From a checkpoint of a small transformer trained on Wikipedia.
Size: 12 layers, width 64, 2 heads of 32, MLP 256 tanh GELU, vocabulary 2915, 0.857M parameters.
Architecture: LayerNorm before each block, learned positions, biases, tied embeddings.
Each number is 200 + 20 x the weight over the matrix's rms, rounded and kept within 0 to 999. Layers, rows and columns count from 0.

# layer 3 MLP up, 256x64, rms 0.242, rows 86-140, columns 0-63
180,203,208,135,198,208,212,176,206,219,179,208,171,186,203,210,225,191,177,177,167,224,212,219,222,188,221,276,150,145,196,194,207,206,198,211,206,201,195,248,206,212,196,209,213,204,229,216,208,179,195,183,235,231,183,182,223,198,193,152,235,168,211,193
205,235,205,238,242,191,240,214,197,173,226,233,188,199,194,188,168,178,185,225,174,176,243,192,179,238,200,224,190,200,192,196,155,190,208,183,177,160,200,243,219,194,190,206,217,193,195,155,187,215,189,222,233,198,193,251,190,139,199,212,193,196,210,174
201,213,175,160,174,200,201,187,200,218,186,203,189,187,199,160,202,195,192,224,210,229,201,218,203,157,210,213,180,208,216,249,235,212,192,188,225,202,219,200,196,187,177,232,183,211,228,167,206,212,199,190,194,185,195,180,215,190,189,229,222,219,197,210
179,204,241,192,218,212,200,196,173,208,203,166,214,191,198,201,219,204,213,196,207,187,220,224,215,192,176,211,181,221,186,176,196,215,178,197,210,195,203,202,180,201,177,173,207,190,208,191,207,197,161,185,201,194,182,207,213,199,208,188,175,190,220,190
171,208,220,191,209,222,155,217,235,177,186,187,181,186,169,205,212,214,197,184,184,205,177,177,208,197,182,212,184,225,180,209,183,186,251,215,174,200,183,217,220,203,215,239,189,214,172,196,192,214,197,225,184,206,213,221,187,253,167,217,202,271,188,195
194,232,222,230,195,198,192,210,205,197,213,241,187,202,178,180,164,204,214,212,187,222,196,236,186,194,206,197,193,161,153,221,201,174,223,218,235,161,209,151,214,183,232,208,219,197,207,205,188,220,174,186,221,221,191,208,193,168,192,176,190,202,176,187
186,174,193,205,212,183,186,214,175,230,196,196,197,218,198,193,191,180,199,201,205,196,218,192,214,199,203,178,202,187,186,229,218,175,223,248,229,199,195,239,180,168,228,179,206,187,197,159,233,209,190,202,215,220,257,176,169,182,198,150,156,176,220,243
193,234,216,164,203,183,202,204,234,178,200,223,192,196,194,208,184,209,187,187,199,177,184,205,204,183,194,221,195,183,211,209,171,212,226,188,182,200,179,218,221,200,193,206,199,217,209,206,180,222,195,209,201,197,237,210,201,226,184,190,209,223,164,183
203,183,194,166,198,189,186,225,185,195,225,228,176,215,212,222,179,182,194,241,196,193,196,198,216,191,205,214,221,185,203,206,223,194,214,219,206,204,210,210,197,235,238,201,188,227,202,203,204,218,213,205,174,177,180,196,193,218,196,196,189,191,173,208
230,198,202,189,197,170,210,215,188,210,197,192,197,163,207,209,183,183,173,244,204,201,195,216,218,197,193,199,173,161,149,222,213,224,221,192,217,195,213,183,202,202,217,168,196,198,216,169,207,204,194,184,164,201,151,214,201,207,211,212,192,208,172,234
230,236,185,205,154,194,218,219,212,195,182,225,193,199,183,222,166,174,200,200,211,175,182,208,207,202,228,214,180,196,223,238,171,202,214,188,203,170,206,213,185,178,154,183,184,200,213,188,196,199,217,237,205,205,220,207,205,236,197,225,212,216,201,183
206,238,186,194,212,228,184,184,226,222,219,210,237,175,193,203,187,154,193,222,208,208,231,214,228,241,226,217,197,175,208,189,171,200,197,191,181,202,197,192,181,203,210,244,196,215,201,174,206,197,200,187,204,218,223,188,172,202,197,151,191,175,178,175
229,218,212,195,200,176,184,181,189,187,230,223,204,175,186,213,195,206,195,255,205,213,205,205,158,206,208,233,203,180,172,208,188,174,220,170,203,185,203,207,181,190,177,211,208,205,222,220,228,199,182,192,195,176,186,233,220,206,220,234,209,201,228,186
228,210,157,213,240,168,162,203,191,172,200,222,195,184,205,206,210,190,210,177,185,199,191,195,193,215,213,186,174,221,169,215,201,226,212,166,189,220,209,196,201,197,205,199,207,194,204,228,185,210,210,190,209,198,232,271,151,205,199,210,216,175,169,221
218,229,191,185,182,202,195,203,223,229,208,204,185,202,203,221,177,195,189,169,218,201,236,221,208,209,166,218,223,218,225,219,185,177,203,188,211,205,191,181,211,214,167,174,217,198,187,180,229,252,215,237,201,223,208,158,178,175,171,212,188,200,191,172
196,178,168,197,184,165,172,183,215,214,228,189,204,232,245,186,234,181,184,215,198,221,192,264,197,155,178,195,179,189,204,195,202,232,192,218,233,150,216,203,202,220,202,184,235,177,221,214,230,219,195,190,193,186,201,174,232,245,227,214,227,196,220,220
183,237,246,267,215,209,236,214,228,201,148,218,194,183,174,218,207,200,211,198,151,195,212,166,194,225,184,261,202,177,198,220,208,189,140,205,210,193,190,209,175,169,234,211,205,185,175,203,180,206,241,197,230,178,162,178,181,225,168,219,194,199,183,197
182,198,189,175,185,168,194,196,172,194,225,217,203,218,213,216,216,211,173,210,196,213,185,204,192,199,193,201,196,197,176,199,246,198,206,208,218,245,181,201,191,188,218,158,170,220,232,233,235,202,206,169,175,229,216,202,177,230,214,212,173,199,183,222
160,188,209,193,194,200,189,211,176,175,210,198,214,221,214,210,207,188,191,199,191,224,192,198,191,196,204,213,203,202,217,183,198,188,196,204,184,191,216,202,198,207,196,210,207,205,204,216,182,194,192,193,200,200,219,188,180,191,195,194,164,216,214,166
219,181,141,168,186,190,163,180,189,205,244,206,189,187,237,202,236,203,212,176,205,175,216,171,204,214,181,216,189,203,232,224,267,183,172,254,228,205,201,184,199,226,165,172,220,215,187,226,207,197,174,192,205,195,180,167,213,237,188,195,195,189,172,172
233,234,195,215,179,184,173,192,203,188,203,191,218,215,210,213,184,169,195,220,211,208,170,191,186,204,216,214,176,164,203,205,226,181,185,199,215,192,206,188,204,205,190,181,183,189,220,203,216,192,233,177,188,191,209,182,185,211,223,177,209,211,212,221
185,237,210,199,226,194,218,198,185,204,207,221,228,176,178,158,210,197,158,220,201,186,224,202,179,188,215,210,214,244,227,250,213,223,203,183,215,180,180,220,198,165,140,211,172,245,183,183,182,221,171,197,215,200,185,214,184,175,178,225,197,211,175,171
186,173,221,204,214,197,198,185,177,178,189,203,215,215,200,222,209,215,208,194,195,229,219,199,184,181,216,236,205,220,207,198,178,187,215,194,203,203,219,168,174,182,239,189,191,195,175,206,183,204,214,196,196,205,224,206,216,205,242,159,185,210,194,175
194,210,195,147,229,203,190,224,219,185,174,183,195,193,210,188,239,227,185,222,197,205,176,169,147,174,162,200,187,197,174,217,229,181,187,204,175,215,204,191,203,234,198,221,170,184,213,219,196,252,219,183,204,166,181,213,206,214,209,192,205,182,185,187
200,224,210,193,213,175,165,198,211,196,220,194,192,217,185,184,206,174,206,191,212,183,187,245,220,209,212,221,202,195,197,198,192,216,192,223,198,191,224,188,187,189,190,198,198,176,205,216,191,200,226,183,191,208,200,212,194,203,190,202,206,192,199,220
201,159,149,195,217,203,187,180,173,228,261,205,213,253,242,200,217,212,190,230,221,193,167,206,190,182,190,209,230,176,184,206,210,180,225,217,208,152,193,207,182,231,207,152,202,183,226,194,205,222,192,223,203,174,218,209,231,222,201,211,190,185,196,231
208,227,212,195,209,211,172,239,220,193,212,215,216,201,216,167,193,214,179,242,205,191,212,210,177,170,176,180,211,221,199,207,224,173,215,213,211,181,192,177,218,201,216,243,206,217,199,195,203,238,208,212,201,210,197,170,219,196,188,200,203,231,189,178
222,190,173,184,190,207,171,189,164,221,216,202,217,221,186,216,216,160,213,171,213,217,172,203,225,177,199,206,193,206,222,192,199,212,170,248,206,246,225,181,191,198,201,200,221,182,212,194,210,184,198,200,181,191,221,201,222,258,183,205,208,217,213,212
202,204,178,166,192,227,216,198,218,219,196,185,208,195,202,207,208,216,229,206,214,195,193,190,191,204,174,189,237,206,182,214,186,234,196,223,200,227,202,187,200,194,194,193,199,187,206,200,246,191,179,221,234,189,182,175,192,186,196,166,196,181,200,235
214,199,187,185,172,198,175,205,177,222,176,211,225,214,182,229,190,211,200,197,216,183,216,207,215,190,205,196,188,197,225,168,203,175,202,244,182,213,205,211,199,195,197,182,172,218,222,200,205,198,192,214,205,192,174,170,220,207,215,214,201,222,205,179
199,213,212,196,194,184,192,244,228,195,171,209,159,150,173,199,196,233,186,180,186,190,162,203,153,217,189,228,199,230,229,204,186,225,200,175,207,200,216,207,190,210,175,229,216,208,197,168,191,195,208,213,224,209,198,186,207,197,165,208,216,228,240,194
204,223,237,146,185,195,215,220,210,202,174,143,210,229,206,234,225,199,156,181,165,197,214,232,191,209,230,228,217,227,214,209,198,241,169,196,242,203,158,181,163,166,194,170,210,202,175,212,204,213,174,228,192,204,199,187,253,185,169,216,210,233,209,150
209,236,181,168,190,188,201,192,195,216,226,204,196,178,197,232,208,199,204,187,200,194,196,213,186,162,215,197,211,224,183,192,186,190,221,202,206,195,202,203,198,209,175,167,208,239,179,198,221,225,200,206,222,187,218,193,204,189,204,215,204,193,191,198
207,200,214,211,228,180,213,208,208,194,203,218,178,196,211,173,222,197,189,178,193,203,209,217,224,188,212,214,199,225,195,175,249,186,193,217,185,210,201,189,198,138,201,192,184,184,202,214,184,157,231,200,224,170,166,221,218,193,200,196,194,201,238,234
223,209,179,225,223,196,220,212,226,194,224,195,202,210,190,158,225,172,214,193,191,178,201,191,191,216,183,200,169,209,214,172,191,185,208,181,209,230,206,216,223,218,207,224,200,206,205,194,193,212,209,153,220,181,209,200,162,189,201,189,192,200,196,217
203,177,215,197,211,205,194,212,220,170,186,164,193,216,221,218,210,232,202,231,183,162,201,187,167,187,182,167,205,203,178,208,204,184,219,188,221,177,202,141,216,213,186,215,165,146,219,224,217,206,228,189,200,176,225,225,193,190,217,222,187,245,211,197
191,218,186,232,197,189,199,208,184,216,197,207,183,219,178,209,209,210,196,239,164,213,200,179,208,218,188,236,192,178,187,196,230,213,179,203,208,238,157,225,179,225,187,199,174,212,198,192,222,206,227,213,207,227,188,186,206,207,177,225,202,219,156,218
202,186,204,179,205,225,201,208,197,214,222,221,182,182,213,223,192,184,192,205,204,183,199,185,212,201,213,216,189,213,182,169,209,221,174,202,210,190,208,201,195,180,215,183,190,190,215,219,181,192,200,184,195,172,200,195,207,205,201,216,177,217,180,150
165,172,180,179,190,177,198,199,200,234,198,199,200,235,228,213,226,149,177,214,194,196,216,198,205,165,178,232,184,170,199,190,233,176,191,158,170,229,198,208,191,225,198,197,183,204,221,193,219,225,208,210,196,154,229,216,182,244,188,166,219,182,258,246
192,193,186,199,206,210,175,179,175,207,203,201,201,204,206,190,208,221,181,204,204,208,175,209,202,193,182,206,208,202,187,179,194,217,209,196,231,174,222,178,196,216,191,197,213,210,206,202,193,211,180,194,209,194,189,202,211,215,212,213,177,207,200,212
227,208,185,224,226,200,255,210,203,208,254,203,194,181,212,226,216,202,208,171,196,193,186,154,190,210,189,207,203,169,211,204,238,187,191,164,215,176,185,190,182,189,188,207,222,211,205,211,224,188,186,183,197,184,224,204,185,181,202,222,201,159,201,175
220,197,182,194,207,185,173,211,198,230,212,193,208,198,181,212,178,180,204,187,182,163,234,202,179,221,215,194,212,216,199,199,176,151,201,207,234,186,179,204,181,162,211,189,175,190,208,164,187,211,203,239,227,180,232,199,220,189,173,187,210,180,210,195
200,240,176,154,217,246,174,249,192,197,199,177,186,175,207,198,174,200,144,160,222,231,198,188,176,175,183,190,206,227,212,220,218,191,205,155,182,247,188,130,204,198,205,192,226,206,220,237,200,195,158,230,209,219,162,219,170,221,176,206,209,191,200,210
226,201,208,191,183,206,207,205,212,196,179,188,199,168,182,220,198,199,194,184,189,190,172,201,213,192,176,201,166,205,228,206,157,214,212,207,199,197,251,201,221,182,196,217,231,180,172,199,219,195,191,207,224,179,199,208,203,188,186,196,172,222,200,231
242,237,195,192,211,172,210,224,205,191,178,165,178,211,156,211,184,190,188,215,158,210,221,212,190,205,203,162,220,179,200,208,194,194,203,221,244,182,188,185,199,213,209,233,219,204,184,148,177,189,198,217,192,202,225,196,203,167,188,217,205,225,207,181
202,219,211,232,202,204,177,207,193,180,224,211,194,217,215,199,207,181,219,207,172,203,178,217,190,182,190,197,220,157,200,182,221,184,182,231,232,208,182,156,208,179,167,178,217,172,178,152,222,207,203,239,200,163,227,190,226,226,183,227,210,195,209,215
195,215,171,208,196,205,199,192,191,201,189,210,208,200,192,180,220,219,198,179,180,208,193,184,190,232,211,188,216,212,199,192,185,188,176,208,196,180,190,194,170,188,198,218,206,205,225,189,181,176,185,228,199,234,191,208,227,178,175,233,189,220,184,171
203,179,199,182,175,152,137,159,190,206,199,204,191,213,219,221,200,185,207,176,211,237,165,213,229,170,213,219,202,167,184,177,213,205,229,230,241,184,163,195,218,188,188,185,207,144,240,219,208,166,220,165,172,199,209,225,219,246,186,211,183,191,198,234
218,220,207,185,219,215,196,211,209,233,219,177,226,208,163,236,164,167,221,195,195,222,215,171,196,236,227,185,205,227,225,209,220,175,187,197,208,210,194,179,173,191,238,209,204,207,204,208,183,183,158,235,171,221,191,213,209,190,213,185,176,176,204,189
203,195,191,185,188,219,198,193,166,202,185,229,177,199,187,210,224,191,186,214,186,253,199,165,219,195,195,232,173,206,154,211,181,187,183,219,204,192,202,212,201,187,182,204,202,199,202,218,209,187,182,165,195,163,182,236,203,219,200,208,237,223,219,187
213,170,195,198,196,171,199,199,218,201,196,208,225,193,214,191,229,212,195,204,213,203,194,215,180,206,197,181,187,165,222,177,217,178,191,198,232,213,211,182,177,201,208,249,167,181,198,175,208,196,220,191,204,184,222,189,193,218,232,190,198,194,195,208
159,210,197,203,190,208,187,207,209,203,193,197,194,201,185,169,218,179,204,213,188,208,180,212,205,162,202,228,179,198,199,210,203,185,203,197,189,200,193,244,198,180,203,210,186,211,199,186,195,213,223,180,218,183,211,170,203,221,201,226,205,226,194,222
189,200,197,194,175,196,189,211,218,196,232,181,190,197,256,190,204,202,188,185,221,220,189,205,221,186,194,228,189,163,200,160,180,222,212,197,164,198,218,209,195,168,170,194,207,191,195,224,228,192,187,185,169,181,222,202,200,205,189,192,179,216,188,178
203,213,199,201,189,225,183,208,200,217,207,172,229,194,212,189,199,213,190,169,199,209,213,223,191,202,202,202,192,184,195,205,182,186,216,198,211,177,224,201,206,171,182,220,202,188,209,206,200,190,192,181,219,179,204,219,179,191,203,171,204,195,226,174
211,214,200,213,237,194,224,175,176,213,182,170,251,209,208,193,205,210,198,205,181,174,217,193,198,186,168,239,178,220,192,187,200,165,198,168,235,215,213,183,174,209,203,170,181,225,194,229,206,199,237,178,217,220,189,215,207,223,219,211,217,211,186,206
# layer 3 MLP down (transposed), 256x64, rms 0.212, rows 86-139, columns 0-63
198,203,176,225,228,195,220,173,199,204,241,203,197,220,165,206,196,210,196,202,246,155,178,201,211,218,195,155,205,247,180,162,188,196,209,183,188,190,198,172,237,183,197,171,184,189,189,171,181,190,189,220,231,191,204,201,219,199,200,272,169,232,260,206
207,198,179,192,176,219,229,198,197,206,239,191,185,218,213,209,229,197,163,211,194,191,212,199,216,222,177,207,190,160,168,202,208,224,236,218,210,218,187,166,209,233,208,154,239,204,212,181,249,218,173,213,198,188,217,217,185,194,204,181,176,241,191,196
214,190,217,191,187,197,168,203,206,201,226,189,207,183,216,235,206,209,157,194,204,202,207,234,191,171,240,214,210,221,213,203,154,190,209,187,188,197,206,184,179,198,194,226,200,259,194,246,189,179,177,210,232,166,195,177,187,186,204,205,203,186,191,180
194,189,196,187,206,206,214,194,221,170,193,191,194,213,206,236,219,196,214,231,198,194,204,183,222,219,170,211,210,186,228,204,241,169,218,212,165,190,184,196,188,190,183,166,221,230,198,189,218,199,209,195,196,203,237,205,226,198,199,221,208,177,215,191
207,211,212,193,206,237,200,200,194,228,209,194,189,187,207,173,215,205,211,190,212,170,231,199,212,202,204,175,232,222,150,166,154,214,225,178,179,206,214,208,169,193,216,190,226,229,223,188,192,204,211,217,150,205,211,212,219,209,197,176,184,218,174,185
181,170,183,184,182,205,250,201,177,218,209,211,233,204,146,210,208,217,187,191,208,180,196,197,218,233,231,185,221,217,188,174,181,205,172,204,215,225,220,197,198,195,207,203,245,184,224,186,175,153,192,209,193,223,180,192,182,182,229,199,196,199,211,200
227,189,231,197,227,214,219,211,208,185,236,226,188,214,221,192,190,196,178,186,174,177,209,198,235,189,226,192,213,214,229,190,189,199,210,193,202,202,157,239,175,184,213,241,184,208,230,206,212,207,191,210,209,180,225,184,200,198,224,223,193,187,183,161
182,193,214,206,202,188,220,189,180,208,206,207,191,203,195,204,194,200,202,220,213,210,223,190,189,226,222,186,194,212,192,173,177,189,214,228,194,178,162,193,214,215,223,194,197,193,202,216,198,197,183,210,207,207,231,166,190,249,215,204,191,189,196,190
198,198,201,218,190,168,196,207,198,169,196,181,196,198,205,180,180,157,225,223,193,201,179,221,221,190,204,182,201,189,218,199,180,172,211,186,185,202,207,197,231,202,166,212,182,207,178,184,193,202,219,191,202,188,205,201,208,196,186,186,241,211,170,191
180,204,193,194,202,226,196,214,230,184,203,197,224,213,179,206,184,159,218,185,190,234,217,201,206,194,212,191,228,220,225,178,184,212,182,177,180,202,187,218,197,206,204,209,194,174,184,206,185,193,212,200,211,197,256,216,228,190,208,174,224,174,211,166
211,218,195,188,134,201,216,214,180,175,194,190,209,209,208,232,178,174,239,167,194,179,196,232,211,193,193,221,200,192,195,194,204,216,244,201,197,207,213,228,183,174,187,177,207,231,223,207,195,200,207,231,213,218,198,193,211,240,227,204,195,210,202,193
175,143,218,194,187,191,215,241,206,161,214,180,185,198,195,194,205,209,181,216,226,205,235,208,189,182,171,211,202,207,203,230,220,175,244,184,208,181,173,217,209,191,202,175,196,212,192,182,188,204,198,191,190,200,213,209,173,155,208,219,173,224,204,196
183,220,228,164,210,206,204,193,181,197,184,219,218,186,211,206,199,224,233,174,216,207,205,167,166,192,185,198,220,212,195,177,177,196,180,214,218,196,204,211,201,201,224,230,198,230,206,212,237,215,155,185,204,164,193,205,221,196,228,218,194,188,193,183
199,192,183,192,200,216,229,198,226,191,174,184,224,202,217,167,199,185,152,223,175,198,215,202,249,189,214,204,173,201,197,212,200,182,195,216,178,223,206,200,163,226,237,204,177,175,238,158,190,180,216,198,199,188,200,193,200,170,191,233,210,223,212,209
224,174,182,220,221,210,187,228,167,203,213,191,206,151,154,186,196,208,213,185,248,177,177,216,222,206,220,219,191,189,191,198,205,224,177,183,208,188,198,203,172,198,222,205,159,205,207,204,209,203,207,199,230,195,167,204,184,187,214,231,165,214,191,227
211,195,233,246,200,209,219,228,195,214,227,203,200,213,196,237,183,208,227,202,232,230,185,215,205,201,201,177,185,181,198,209,250,190,216,192,184,170,178,227,249,172,209,209,166,170,225,211,213,208,231,180,185,238,213,242,186,176,248,186,180,200,184,213
184,190,190,220,197,132,207,203,233,217,232,211,208,179,247,194,228,244,198,148,166,228,179,205,197,202,203,188,196,232,166,194,199,203,242,185,233,144,126,218,189,172,172,205,171,236,169,215,218,223,187,190,198,178,262,219,203,179,199,182,206,172,180,259
196,181,207,239,208,199,171,182,210,208,212,207,196,219,175,201,208,214,208,199,198,187,201,191,189,230,230,182,208,204,234,198,193,209,227,178,186,231,216,226,202,161,167,192,229,217,157,170,194,188,188,198,208,241,175,184,191,218,204,216,196,199,206,213
200,180,227,176,192,203,161,177,227,179,210,203,184,194,215,210,165,215,191,190,207,235,189,198,220,196,185,175,212,196,234,209,186,185,208,203,212,210,198,200,214,203,194,172,195,229,191,232,185,183,200,202,195,191,249,210,188,189,177,223,208,190,213,194
203,188,183,225,185,219,270,215,209,220,223,201,168,213,213,159,209,224,225,213,241,201,154,229,194,168,221,171,226,170,183,191,151,185,207,187,221,171,168,197,230,199,235,211,203,183,226,184,221,184,239,207,189,197,243,208,203,185,227,185,178,206,183,190
191,179,193,214,167,168,204,218,186,218,194,193,202,215,209,179,209,209,259,174,193,207,206,213,190,200,199,173,243,180,222,225,206,214,203,188,199,182,216,175,228,212,167,188,208,178,205,188,205,211,203,226,214,207,184,206,199,198,185,182,217,175,247,219
207,195,225,193,212,201,209,190,205,183,239,247,202,191,163,202,203,217,179,212,220,182,199,230,207,185,204,185,204,228,210,216,193,231,247,195,203,169,208,174,212,171,158,228,214,248,193,214,213,201,179,214,220,183,198,228,175,190,196,217,155,212,199,223
206,211,193,219,192,175,193,200,213,182,201,175,199,180,190,196,199,184,203,196,194,227,205,202,193,184,197,192,170,175,225,218,207,197,193,192,173,224,192,222,204,191,197,210,192,209,185,178,187,198,218,199,178,172,209,205,207,203,181,171,251,195,220,199
202,218,229,184,212,223,191,223,211,169,209,218,218,170,165,194,216,225,188,159,214,169,211,235,197,188,192,173,214,216,199,212,209,197,207,168,152,230,182,190,165,199,223,199,156,217,206,217,188,192,217,194,180,212,202,178,217,193,204,238,205,208,204,182
196,210,220,196,173,197,232,198,183,236,206,176,227,182,215,217,195,192,188,186,197,183,185,196,217,167,195,215,185,226,187,203,214,237,196,186,234,191,182,214,201,210,204,190,173,220,213,222,192,233,183,238,153,210,188,174,215,181,193,216,205,206,236,183
208,205,187,194,207,212,186,188,207,211,241,233,184,232,183,221,181,161,200,185,178,206,172,176,236,208,209,219,166,174,218,175,196,180,184,194,187,200,179,202,210,222,202,196,205,156,197,174,189,193,217,215,193,192,214,200,207,182,208,236,241,213,187,178
212,209,204,220,210,205,198,219,209,221,210,225,227,185,222,205,211,207,208,200,196,178,183,211,219,213,177,189,208,205,177,195,228,195,204,216,215,205,176,178,177,195,250,229,220,202,198,213,209,219,219,197,221,186,184,200,228,195,166,225,183,210,216,185
202,231,235,221,206,192,199,228,237,161,213,188,196,190,220,251,187,185,179,200,196,169,202,214,207,193,194,196,198,203,195,222,188,222,183,200,237,188,201,223,205,201,185,240,217,199,189,195,202,198,232,217,202,212,190,192,240,164,197,224,218,209,198,199
226,216,205,239,182,209,204,187,194,167,230,221,189,189,187,185,191,175,187,196,176,219,197,195,220,192,217,180,189,205,223,199,158,172,194,179,219,150,196,186,206,219,205,211,204,196,178,181,175,197,208,180,193,214,220,230,211,178,204,205,231,188,211,173
236,205,190,221,212,208,216,199,200,229,171,206,224,211,209,208,172,211,207,238,203,193,206,198,185,166,191,210,189,204,190,206,217,199,194,218,193,237,213,216,207,187,202,182,195,191,208,214,200,183,199,191,210,191,162,166,193,185,212,207,217,208,194,180
188,208,202,239,160,148,222,172,205,173,199,183,180,169,177,191,203,234,173,163,210,192,179,231,217,220,165,188,179,217,191,205,210,161,216,165,190,182,168,215,190,217,245,167,191,174,200,203,211,181,219,193,216,223,215,212,195,156,184,203,165,228,222,205
175,148,202,174,242,197,182,219,175,196,195,196,182,232,231,238,192,253,211,205,169,184,151,241,187,218,212,221,217,190,231,204,215,239,198,215,210,190,196,191,231,179,189,145,209,163,200,222,177,230,243,206,199,199,174,144,238,204,225,211,199,183,157,176
204,198,234,173,226,161,208,193,202,185,176,201,219,166,204,173,169,201,183,233,195,199,210,211,183,242,189,198,237,212,203,196,209,213,219,182,200,188,204,212,215,199,195,187,205,227,210,191,194,223,188,220,236,222,162,195,189,192,180,214,182,182,195,213
216,199,191,178,201,200,200,215,201,190,227,207,197,166,195,195,161,222,189,181,229,187,210,247,211,210,219,216,220,232,169,179,215,195,201,235,197,180,203,170,215,194,181,179,198,204,202,209,200,186,204,166,243,192,209,186,193,159,208,188,161,201,192,178
162,165,215,219,206,175,195,184,205,206,187,196,211,191,203,215,176,221,194,211,225,209,227,207,164,199,211,202,212,191,191,236,214,200,211,232,154,161,221,181,171,186,197,177,200,155,186,228,223,213,214,239,195,227,183,192,186,208,228,219,212,194,207,211
224,193,198,215,205,216,204,236,225,180,213,174,207,216,233,202,227,226,213,217,197,185,205,173,189,202,202,159,205,215,191,219,220,203,214,215,218,185,225,169,198,203,218,228,192,172,218,220,208,173,223,210,194,192,196,203,203,172,223,236,165,227,232,212
203,201,260,200,172,243,179,192,222,186,203,204,190,150,187,223,196,189,182,197,204,213,220,214,198,191,190,205,222,220,210,197,189,204,203,188,233,209,221,185,200,179,162,178,241,154,165,185,193,203,169,197,220,185,237,229,190,207,170,195,173,142,203,231
193,209,189,201,218,178,224,196,179,196,218,234,226,193,211,176,208,197,209,204,185,192,171,188,185,245,209,201,194,228,206,193,202,200,199,225,170,217,167,199,186,211,201,219,206,210,213,172,180,232,209,214,153,182,214,186,155,192,184,183,176,159,195,220
193,191,169,187,219,205,230,205,180,205,199,212,194,202,249,220,208,209,164,217,197,208,213,190,223,208,172,195,213,167,219,208,216,200,217,182,233,187,216,241,218,234,229,184,200,199,221,197,200,210,197,189,175,149,216,193,217,202,211,155,214,172,192,165
212,202,223,179,174,187,187,179,166,235,179,194,225,211,225,170,205,251,185,204,185,214,199,194,212,236,200,230,180,226,194,183,212,237,201,224,203,182,208,185,186,210,213,175,217,200,204,234,194,206,171,236,191,199,227,173,189,215,173,221,213,179,212,199
221,218,176,202,216,202,200,200,195,217,209,184,211,202,199,194,216,183,211,155,177,246,207,206,236,156,236,214,209,192,164,232,207,210,204,217,207,193,217,218,180,215,177,218,183,241,207,203,177,208,202,219,234,215,218,188,186,210,167,178,232,212,189,211
176,220,226,220,214,162,159,219,213,194,190,177,220,207,218,193,201,211,191,235,229,226,187,212,171,230,150,217,177,194,218,216,210,214,197,204,220,197,199,215,195,204,187,202,210,176,175,203,227,192,198,208,196,206,185,205,180,196,191,206,177,223,188,238
211,182,181,240,213,234,215,195,190,228,193,174,228,194,198,253,221,192,162,191,203,226,204,212,188,206,217,144,160,207,205,193,215,215,218,171,197,226,228,188,214,247,201,176,194,232,219,178,220,201,160,227,225,200,190,189,187,199,238,205,152,195,202,197
127,194,203,210,232,224,155,185,216,209,207,205,183,232,192,224,205,204,152,216,179,231,215,220,194,194,183,183,248,224,200,211,214,176,197,214,245,220,193,195,172,223,203,177,184,221,201,187,205,186,191,211,208,270,210,193,203,201,211,175,225,203,170,181
192,168,184,214,215,206,209,196,197,261,193,201,191,204,211,208,217,155,190,223,216,239,180,192,184,196,184,189,188,185,185,217,211,184,219,191,176,228,185,172,219,229,196,218,222,191,212,180,222,215,194,157,200,209,226,205,188,203,196,190,222,215,195,197
175,201,213,237,223,229,182,216,190,198,200,180,205,199,199,184,186,220,217,174,186,211,188,190,195,259,187,184,204,176,157,207,189,171,163,226,213,201,180,184,194,186,213,202,201,177,200,186,211,152,185,186,193,237,191,204,185,222,212,202,201,172,170,214
204,199,196,199,174,192,227,186,182,217,185,172,209,218,191,171,208,234,212,179,166,213,195,182,188,236,222,196,204,188,201,197,226,193,218,203,179,167,167,175,216,216,199,182,186,190,206,194,193,213,192,224,205,206,192,171,184,181,158,197,198,172,218,184
187,217,190,193,183,200,175,212,175,223,202,184,208,219,168,197,180,194,255,187,246,208,152,206,161,207,197,219,184,193,219,232,228,208,186,216,226,223,234,192,220,193,212,201,223,162,177,215,194,167,215,194,190,260,195,223,180,171,203,220,226,184,215,228
199,188,187,209,192,203,205,189,218,195,199,197,215,207,245,195,206,171,185,182,188,197,212,209,268,208,185,202,188,218,199,204,182,159,219,165,225,190,205,214,170,240,226,180,172,191,201,211,180,231,194,156,199,161,199,208,176,205,172,176,207,151,179,219
192,190,205,188,199,243,201,160,189,221,188,226,199,185,178,220,196,204,196,230,181,182,188,172,207,208,232,196,211,229,173,224,186,209,192,207,213,188,226,186,205,180,211,194,206,194,221,221,171,196,199,179,199,175,176,210,214,192,213,201,206,175,203,191
210,192,187,228,197,194,216,215,203,219,209,223,218,188,201,184,222,207,215,226,248,196,222,225,193,213,213,188,197,195,198,219,227,204,197,201,230,206,207,218,190,190,216,233,189,189,229,195,192,220,213,232,240,216,172,199,222,198,225,211,185,215,201,251
261,204,212,197,190,205,168,182,209,214,212,169,225,181,216,175,197,205,184,213,172,196,209,210,209,254,200,220,179,179,225,192,201,225,230,197,198,179,216,153,211,184,177,220,189,177,196,218,207,190,195,199,185,173,193,244,187,226,207,197,209,168,218,188
180,209,187,240,213,176,192,202,248,193,235,194,199,211,163,182,183,203,211,198,203,183,250,187,159,174,191,184,221,219,201,205,212,182,189,183,175,176,168,190,217,207,201,208,193,180,170,156,173,206,207,238,208,204,193,195,200,198,214,214,172,217,203,215
185,197,208,177,205,139,202,207,190,189,188,165,168,202,195,196,181,163,201,228,186,211,182,175,192,153,202,222,192,216,184,215,220,199,195,199,204,189,153,200,210,208,201,203,189,181,195,189,203,222,242,173,190,196,179,169,205,199,186,197,203,212,141,230